config = dict(
    hidden_size=160,
    intermediate_size=192,
    hidden_act='reglu',
    norm_place='pre',
    norm_eps=1e-05,
    qk_norm=False,
    attn_scale=0.177,
    bias='none',
    init_std_qkv=0.0362,
    init_std_down=0.0,
    schedule='wsd',
    doc_mask=False,
    train_tokens=156200000,
)
Each number is 200 + 40 x the weight over its row's rms, rounded and kept within 0 to 999. Layers, rows and columns count from 0. The size before them is the row's rms in percent of the matrix's.

# layer 2 attention output, 160x160, rms 0.154, rows 125-141, columns 80-159
082,267,231,221,205,170,211,208,256,228,135,220,172,194,239,197,234,128,235,156,187,278,139,201,217,222,261,142,143,172,184,178,166,205,157,244,167,204,196,160,162,148,193,180,254,217,191,216,188,158,217,156,244,162,215,218,105,190,163,220,280,135,199,213,189,188,212,120,104,226,207,230,223,218,221,193,230,215,201,214,231
090,200,298,167,249,169,162,249,191,204,222,259,127,224,224,214,181,245,225,215,151,215,197,298,252,263,279,227,300,224,191,163,148,184,126,213,275,219,192,190,159,198,241,140,201,234,233,118,242,196,181,253,200,149,233,147,194,218,210,230,139,180,168,145,149,208,222,203,234,205,204,186,220,230,233,172,217,176,201,210,203
092,171,207,172,231,184,188,202,195,273,263,220,261,151,173,236,222,208,243,157,158,150,200,158,212,139,149,153,132,109,211,181,234,170,227,210,189,268,192,209,186,165,194,191,156,209,176,203,118,181,228,157,141,186,258,241,200,225,216,219,136,204,153,239,198,114,189,148,117,191,187,254,173,158,178,207,171,257,190,225,214
105,192,149,261,197,188,189,204,83,179,112,258,181,247,138,229,230,218,209,151,191,222,187,156,222,235,201,181,121,142,227,163,184,251,230,196,203,208,200,170,207,147,219,224,226,210,270,166,175,148,173,167,223,172,250,178,211,252,194,234,256,223,186,249,140,158,189,211,222,110,176,147,172,243,207,158,224,193,207,154,170
100,144,276,242,164,291,215,141,95,225,221,229,204,228,224,262,200,184,150,293,170,207,154,206,252,172,184,280,182,199,263,220,246,202,248,182,126,173,178,232,224,193,157,189,232,235,223,166,225,186,215,169,220,188,236,266,188,179,195,137,278,132,182,141,179,297,186,203,237,176,123,257,210,165,158,232,220,153,229,194,150
096,161,127,211,184,184,199,238,223,214,172,220,151,190,230,212,282,168,124,217,214,241,194,210,220,208,187,174,146,164,141,192,148,185,215,140,182,241,171,160,212,191,173,157,233,208,200,195,129,140,199,205,233,127,136,220,213,276,211,174,243,231,241,205,216,178,175,212,209,126,230,175,140,180,244,169,240,213,181,243,145
101,187,194,235,181,238,183,261,180,191,80,242,247,108,196,162,195,254,193,153,202,163,202,162,167,179,130,119,157,152,193,285,257,202,230,196,170,210,156,226,238,142,116,181,240,221,215,188,178,215,206,209,260,217,156,190,223,225,185,188,218,204,264,177,219,204,172,218,173,192,197,168,221,287,263,234,250,160,157,182,176
088,266,235,194,186,244,196,157,198,127,242,233,205,246,236,168,186,158,252,181,153,170,201,220,199,207,276,170,228,189,156,114,130,222,175,171,237,243,198,248,240,257,222,204,213,228,220,185,224,127,206,224,207,192,209,139,184,158,212,194,167,225,205,200,175,152,205,237,179,224,173,108,184,218,188,238,230,178,196,211,196
105,208,203,105,199,135,199,178,192,155,203,203,162,218,275,209,185,265,168,210,163,230,202,180,197,208,149,184,255,238,237,256,206,222,217,217,137,155,181,138,201,171,212,108,255,142,183,199,203,182,251,307,174,198,156,245,204,245,248,161,225,247,153,197,212,208,208,214,268,182,189,172,181,220,162,112,237,175,175,184,224
092,117,157,177,182,210,125,195,160,244,245,212,215,176,206,153,186,178,125,239,198,239,212,219,270,200,176,150,213,257,237,238,167,256,243,192,229,251,266,234,176,208,208,174,209,196,144,219,237,223,236,201,251,210,168,238,234,175,153,190,196,238,152,219,214,151,181,207,116,197,232,241,223,180,161,222,212,175,257,273,129
099,200,277,186,174,135,212,256,164,193,163,204,289,208,229,181,175,169,155,197,186,280,190,167,161,150,218,138,235,232,136,152,115,218,189,159,247,279,199,218,175,235,291,143,107,222,186,159,263,172,214,227,186,176,189,186,209,191,128,203,188,216,256,192,282,133,141,202,130,267,200,205,148,202,259,181,210,209,221,224,135
099,224,194,184,206,205,252,195,167,243,142,215,240,199,176,191,190,235,264,106,123,284,183,221,190,157,234,194,232,223,240,187,189,203,238,220,168,208,229,223,236,168,203,150,236,192,151,213,228,186,244,223,222,169,295,180,264,171,220,152,155,182,242,237,150,205,111,184,206,182,162,261,217,218,298,255,208,197,231,209,180
104,172,189,289,239,162,185,267,191,169,202,151,276,219,210,220,196,246,207,217,226,190,215,164,184,114,205,236,194,159,175,236,229,201,159,176,211,222,160,176,216,252,219,241,221,158,209,195,156,218,305,248,129,215,178,166,252,223,167,201,183,237,198,201,174,197,98,193,197,209,201,242,155,158,187,234,140,223,148,196,210
103,203,124,183,233,212,139,208,221,193,151,233,216,207,183,258,203,198,144,234,244,171,126,198,207,140,220,228,240,247,259,172,266,230,245,150,185,234,222,245,259,175,293,154,225,227,221,191,195,172,228,215,227,191,259,145,271,244,173,185,191,209,179,148,209,249,196,233,142,217,218,199,157,202,147,210,208,204,120,252,173
100,153,201,112,143,139,238,179,154,108,195,259,168,182,315,230,197,183,187,182,211,231,193,119,204,286,253,182,172,137,261,169,244,212,264,194,278,231,224,222,168,228,207,234,244,178,117,236,192,168,156,213,212,232,228,200,215,133,157,188,163,222,185,281,175,193,155,235,256,248,192,243,201,207,154,213,201,223,200,172,228
102,186,205,204,157,223,163,250,196,286,181,189,186,223,221,123,123,182,211,164,259,168,168,181,226,207,224,134,104,234,104,192,221,174,174,262,172,263,238,162,185,231,265,174,260,296,217,273,212,200,192,186,214,174,209,225,149,208,172,254,213,154,225,220,241,168,181,173,141,133,222,221,243,186,197,211,211,134,179,217,183
097,272,222,242,188,159,199,177,149,144,222,171,166,170,170,215,260,244,209,241,195,203,195,213,250,189,162,236,281,142,222,230,177,166,202,205,231,186,210,180,175,215,210,129,213,226,227,187,210,181,130,269,206,147,162,229,191,210,161,169,168,144,146,252,236,190,199,176,175,230,204,211,194,186,242,209,168,221,233,148,146